Part of a small language model's weights.
Size: 14 layers, width 96, 3 heads of 32, MLP 384 tanh GELU, vocabulary 8192, 2.34M parameters.
Each number is 50 + 15 x the weight over its row's rms, rounded and kept within 0 to 99. Layers, rows and columns count from 0. The size before them is the row's rms in percent of the matrix's.

# layer 11 attention output (transposed), 96x96, rms 0.131, rows 44-60, columns 0-95
103:56 69 39 79 28 54 50 57 51 47 53 43 40 41 54 47 48 44 36 63 43 57 75 54 32 79 87 50 37 55 44 43 70 69 64 37 60 57 33 47 52 48 57 48 46 54 35 53 53 64 37 60 44 30 57 47 54 54 40 25 63 80 57 31 44 27 33 50 39 52 43 77 68 55 26 84 57 36 21 43 38 77 87 57 28 27 65 62 50 66 36 76 35 52 37 36
100:46 44 51 71 56 52 46 31 82 46 69 26 57 17 46 62 34 42 59 59 53 50 48 48 59 67 49 51 33 36 55 57 57 42 52 56 69 38 50 39 42 56 51 47 48 48 76 21 61 74 58 41 49 74 37 78 55 84 38 39 67 35 52 48 32 47 38 56 18 55 39 35 51 57 48 68 47 68 49 41 43 99 29 73 56 47 68 47 27 44 11 52 35 46 63 64
114:33 63 73 37 28 56 58 35 44 38 81 78 48 58 69 44 24 56 45 50 18 41 62 13 49 42 71 37 36 55 40 61 30 41 61 68 52 61 52 58 60 63 47 58 54 16 79 67 74 53 56 44 56 55 72 45 48 40 40 51 46 51 47 33 22 26 57 62 54 41 54 22 62 32 51 74 48 55 37 56 43 57 40 55 46 35 59 31 66 70 31 37 47 81 27 45
118:48 36 53 44 53 49 58 27 41 40 50 53 58 52 58 59 50 48 43 69 66 54 28 27 38 69 69 70 55 27 54 63 54 52 54 52 50 70 29 25 51 33 57 70 03 44 28 46 38 64 45 47 55 54 75 50 62 47 55 42 35 25 50 28 30 38 54 48 44 32 16 42 61 67 53 34 35 38 91 56 59 63 50 37 52 78 40 51 77 39 64 44 69 42 34 84
104:48 54 82 45 63 59 43 57 51 65 78 41 72 56 53 42 57 41 39 40 25 45 29 50 70 57 45 72 54 60 71 64 50 54 71 27 54 50 51 62 42 76 46 52 48 53 51 48 77 48 71 78 43 53 51 59 40 57 39 60 36 37 55 73 13 22 58 36 40 36 55 24 62 65 66 69 62 36 60 41 46 33 57 00 77 61 56 54 58 26 56 57 35 51 36 45
104:48 72 46 32 53 51 62 39 46 51 23 67 30 54 47 45 57 66 35 57 64 34 16 58 49 56 32 51 54 35 70 79 17 40 43 16 46 59 44 25 40 36 46 62 73 44 56 40 59 45 51 21 41 43 70 53 52 15 73 33 30 32 20 52 48 65 32 40 48 58 49 66 64 49 59 70 66 26 36 20 39 52 44 59 44 49 60 35 46 62 67 36 57 55 48 74
112:35 51 51 27 45 49 51 66 54 44 50 37 38 60 45 48 44 57 57 60 74 51 39 42 70 85 35 43 63 37 39 51 52 62 69 51 52 56 46 72 85 72 59 71 70 35 63 38 31 73 85 65 50 83 38 41 22 60 11 31 50 39 51 53 25 46 46 43 30 48 55 77 34 42 76 72 52 59 58 45 59 23 54 61 47 42 28 43 66 44 46 55 41 44 36 62
117:57 58 39 50 64 39 57 59 57 52 50 47 51 57 69 51 54 29 32 48 59 13 48 28 44 18 47 58 63 43 60 48 60 38 58 66 42 27 68 39 51 45 82 64 46 43 41 44 27 64 51 72 55 70 18 73 41 32 77 68 52 70 47 59 87 44 51 45 63 24 56 50 75 67 49 54 46 45 61 48 69 57 43 84 62 56 55 36 61 40 52 52 56 41 38 95
120:50 68 55 41 33 64 52 61 32 46 42 64 67 51 36 59 17 53 19 38 81 56 36 45 46 38 61 68 59 59 44 26 42 34 79 28 63 49 74 73 58 17 49 35 40 56 49 48 67 69 62 58 37 43 30 22 60 47 67 41 52 42 64 46 30 38 43 57 54 61 77 46 33 45 53 45 54 46 28 67 28 82 53 41 77 44 73 34 61 48 48 29 69 53 32 44
112:39 61 69 73 31 61 63 44 39 79 60 73 61 26 51 53 57 49 39 60 78 34 63 87 32 29 27 53 87 40 49 53 81 56 28 61 61 59 79 32 65 38 46 26 72 44 45 49 11 43 45 46 27 52 66 54 56 63 47 28 37 54 60 63 55 36 45 52 55 35 57 57 63 34 65 55 50 37 41 36 48 46 53 47 46 53 45 64 61 49 39 79 56 25 45 52
105:26 49 41 35 62 63 65 65 57 65 28 71 34 37 39 31 68 49 68 40 66 50 32 36 48 56 53 41 31 61 59 53 61 53 56 56 57 46 47 16 52 50 51 45 31 58 51 62 43 69 46 50 24 67 51 23 65 89 56 30 76 50 38 54 64 46 37 48 62 65 32 57 55 65 55 41 29 45 41 66 36 26 24 14 54 55 45 35 41 21 38 87 33 50 30 43
104:20 69 32 50 54 59 53 61 73 44 45 40 53 42 63 40 69 44 39 42 21 65 44 56 47 34 51 39 32 25 25 24 53 12 50 36 36 57 53 83 80 42 50 67 54 76 38 63 51 38 40 51 27 19 41 78 48 64 61 38 35 62 69 58 68 42 64 19 57 35 38 63 52 55 56 32 55 48 39 55 25 36 51 36 69 59 53 43 59 46 23 48 51 40 39 54
102:36 48 65 51 09 33 58 57 55 33 70 32 61 34 73 60 48 39 81 24 66 56 23 57 71 18 62 56 64 40 73 74 43 58 63 52 44 75 59 63 50 16 44 71 24 57 39 73 58 42 55 60 69 51 66 59 67 55 60 43 53 92 37 47 54 78 64 44 42 62 55 42 47 52 62 41 46 45 64 58 45 48 59 48 44 54 36 77 49 44 46 57 37 66 43 36
108:39 30 84 63 78 54 32 52 73 54 26 59 43 49 52 64 62 76 52 64 55 68 56 29 44 48 87 66 44 39 37 48 57 48 65 53 59 46 44 59 51 56 26 49 68 43 67 69 57 56 39 05 55 39 54 55 25 59 58 79 55 47 53 39 49 38 43 42 21 51 74 52 66 47 49 51 55 34 58 44 10 53 41 75 53 36 59 44 49 43 42 65 71 34 77 31
122:50 37 42 51 43 50 37 70 38 30 36 45 43 55 28 42 46 79 34 37 62 63 76 51 37 63 32 60 41 21 61 72 54 33 41 57 66 53 41 55 37 73 69 31 48 36 59 45 82 48 51 40 60 57 27 17 60 39 63 84 29 54 38 66 81 31 51 53 57 50 23 65 46 40 63 31 59 40 46 43 41 40 44 61 57 87 41 64 53 55 24 61 25 47 48 68
110:58 56 70 28 59 30 61 29 43 55 21 70 55 48 63 43 34 42 81 29 55 62 64 71 43 38 54 80 04 24 50 59 59 57 42 59 68 55 37 61 64 59 57 54 75 65 34 58 16 71 56 46 60 64 41 38 32 40 44 66 46 32 37 35 62 61 51 31 66 58 65 48 31 78 52 39 38 74 47 46 68 43 52 76 52 51 63 45 37 24 53 54 51 59 55 51
110:36 49 50 34 63 30 44 51 64 80 55 45 56 55 56 28 71 67 32 41 79 35 52 46 62 67 53 21 29 74 44 56 68 72 46 59 70 47 60 67 81 53 47 54 13 64 40 56 45 65 46 64 46 28 47 58 73 36 47 53 35 72 49 49 31 50 35 60 40 83 57 57 34 43 60 37 64 57 58 47 29 46 48 50 50 52 59 40 33 38 54 19 51 65 61 96
# layer 11 attention value, 96x96, rms 0.143, rows 45-61, columns 0-95
110:46 41 73 58 41 66 59 64 37 70 88 37 60 33 62 70 41 36 67 38 63 63 53 60 25 44 23 56 44 86 29 43 58 28 49 60 63 22 61 42 42 62 33 65 45 44 42 33 62 67 31 99 52 38 54 50 28 46 46 32 54 52 49 46 58 78 68 46 46 32 58 54 70 75 31 60 58 51 48 43 55 59 53 67 41 41 37 74 49 47 57 67 39 33 59 51
120:74 38 75 64 28 47 60 43 54 45 76 63 42 45 73 42 31 50 66 38 29 19 67 40 28 43 57 21 62 51 62 36 52 54 38 61 47 42 48 64 56 77 52 59 37 33 52 61 59 70 50 68 41 39 76 39 58 38 44 36 45 78 44 56 58 46 48 67 54 58 48 50 53 37 25 75 31 61 38 86 51 58 70 18 62 44 68 25 43 55 64 78 70 64 56 56
132:56 28 36 64 30 69 70 10 28 42 36 67 36 71 58 49 36 47 16 34 51 70 61 47 40 62 48 64 58 41 33 37 62 52 63 48 57 63 45 28 47 49 58 59 35 65 50 52 48 39 96 55 56 34 48 44 48 21 35 44 54 53 48 59 34 61 65 41 74 66 37 72 67 58 51 27 47 79 38 48 59 53 32 69 54 32 33 38 64 37 46 82 41 55 62 68
114:62 44 48 49 38 18 50 52 54 65 68 33 44 58 32 28 57 64 36 56 57 44 37 61 72 57 34 39 50 44 70 39 56 53 85 65 36 40 65 42 59 48 45 33 36 27 66 55 46 68 75 62 39 41 43 46 43 25 38 65 64 59 35 63 46 37 39 16 79 56 66 33 64 58 47 41 28 46 66 49 65 45 26 18 66 44 56 33 78 50 42 73 41 57 46 09
111:37 55 41 50 33 61 52 42 42 53 48 64 29 63 65 53 48 59 43 90 65 27 38 66 65 57 34 56 25 43 36 50 40 56 25 67 42 36 56 51 29 76 04 70 30 58 53 74 52 37 69 54 53 38 70 42 67 56 61 49 42 63 47 40 56 31 57 41 20 41 45 69 46 57 46 66 48 36 37 27 25 47 58 73 50 49 78 29 84 43 48 51 53 59 60 71
119:40 30 46 75 60 45 56 59 53 72 83 30 37 51 87 61 44 75 43 33 34 38 60 55 50 79 34 79 75 53 58 82 70 54 32 32 59 52 31 48 71 73 38 62 59 51 42 35 53 58 59 78 55 53 27 54 69 68 34 37 19 52 57 81 57 40 51 52 73 37 63 39 49 73 77 49 55 48 53 53 63 46 61 47 60 48 43 44 56 52 46 49 44 42 30 55
124:43 45 47 31 68 69 38 37 63 64 41 44 56 40 26 65 54 38 17 11 36 41 62 45 72 35 61 45 53 56 00 41 52 62 43 56 35 70 51 35 71 43 52 52 51 67 60 48 34 30 49 75 47 51 36 70 49 31 63 49 61 58 27 40 45 58 59 15 27 49 47 53 44 55 39 47 57 66 20 36 35 60 40 42 60 73 70 61 44 42 68 54 45 52 51 72
137:79 44 55 50 36 56 35 59 39 46 27 49 58 38 47 57 64 26 46 67 84 82 77 57 57 25 59 49 45 33 50 43 53 29 77 42 61 51 63 58 69 34 51 43 58 33 54 40 81 64 74 68 44 49 49 45 44 61 73 69 58 49 40 45 63 52 59 52 57 58 40 56 50 41 48 47 25 37 59 62 65 53 86 25 50 39 71 22 69 26 58 46 85 44 70 42
125:63 81 48 36 45 39 65 63 53 54 48 58 52 67 46 51 68 75 46 74 68 44 54 84 65 65 75 42 36 60 31 65 56 58 38 69 54 68 78 42 64 30 59 39 58 66 48 58 30 19 64 40 35 63 32 58 40 69 42 62 45 56 62 40 63 65 56 34 42 66 64 55 74 36 45 48 34 26 51 39 60 48 60 61 31 46 47 43 41 46 07 63 40 11 36 58
120:53 34 28 65 43 43 53 44 53 78 44 55 31 58 52 50 77 56 47 53 70 70 29 54 58 74 59 61 46 58 46 70 60 43 70 57 57 59 24 38 39 52 43 36 67 86 55 61 54 38 40 63 12 46 54 57 76 51 50 35 69 72 49 68 26 44 57 69 66 40 55 17 46 39 49 74 43 30 76 85 47 42 58 75 39 65 36 60 34 32 51 72 43 39 48 49
111:58 59 40 48 43 55 48 62 63 75 18 51 46 46 47 44 81 27 52 48 36 74 46 47 46 59 80 42 46 34 56 33 60 49 52 52 56 27 74 38 32 22 49 39 83 45 35 52 42 55 45 36 38 58 43 80 44 48 32 59 55 43 48 54 46 55 51 51 49 39 45 35 33 96 40 31 40 64 54 56 44 38 40 01 33 55 75 26 73 55 41 36 30 38 61 55
105:59 60 34 50 59 16 28 32 23 38 45 72 55 49 55 41 44 35 78 33 43 65 44 51 49 44 57 38 63 63 64 49 80 42 29 46 45 46 50 63 71 11 54 39 22 45 60 52 38 46 73 43 34 48 45 74 82 59 45 70 58 75 45 46 55 67 68 51 55 58 35 43 36 41 45 21 44 62 39 63 42 79 45 39 50 55 44 74 53 36 41 30 21 75 53 49
117:48 47 63 77 47 47 30 53 40 43 71 59 31 57 48 64 58 55 66 46 48 34 39 51 19 28 71 65 46 52 70 25 25 25 44 52 66 42 61 39 56 24 38 55 52 75 46 38 40 77 33 70 70 39 32 57 45 42 67 62 38 42 70 71 32 36 42 71 53 46 59 49 39 74 19 76 67 39 47 54 64 52 45 66 36 47 53 45 70 38 44 67 77 18 66 56
128:46 66 35 33 44 59 28 50 59 68 40 47 26 57 35 36 28 67 69 32 69 45 49 41 76 58 53 49 54 30 46 62 66 54 71 53 43 71 63 36 45 85 34 36 48 77 62 22 75 42 36 65 65 63 51 33 60 19 55 52 34 33 51 65 40 41 24 56 50 49 25 36 72 41 24 56 53 44 41 65 75 46 77 47 44 57 48 51 41 49 37 46 38 19 43 74
122:55 61 86 25 59 67 57 46 68 31 43 37 51 54 42 38 70 35 52 35 43 28 46 58 40 66 46 61 74 57 42 64 59 29 18 26 66 50 40 53 63 62 41 34 54 79 35 63 63 68 26 44 45 43 72 55 47 53 61 52 35 25 73 57 58 31 68 44 61 61 52 30 37 38 55 71 90 29 44 71 70 47 45 51 51 66 52 48 33 20 70 42 50 47 30 57
115:32 18 54 76 53 52 54 46 67 62 19 66 61 44 62 57 66 56 40 26 74 51 63 38 25 47 61 41 51 38 53 49 69 65 59 52 84 75 68 43 60 37 54 53 50 53 30 37 79 77 67 42 26 29 26 71 45 59 49 49 39 44 12 35 31 47 43 71 70 48 54 44 59 60 48 55 56 66 64 40 44 33 32 64 53 63 32 31 62 41 44 27 28 59 54 51
120:64 34 57 40 51 36 30 51 61 20 50 25 44 54 57 47 46 50 51 62 81 49 37 47 58 45 62 34 27 41 31 73 36 23 58 57 56 31 49 26 67 72 36 24 36 34 68 40 48 45 23 47 38 34 46 46 30 62 61 39 53 63 45 57 44 49 33 32 84 61 42 39 53 35 52 25 49 90 46 30 44 76 69 53 10 41 53 40 55 49 43 68 44 60 49 35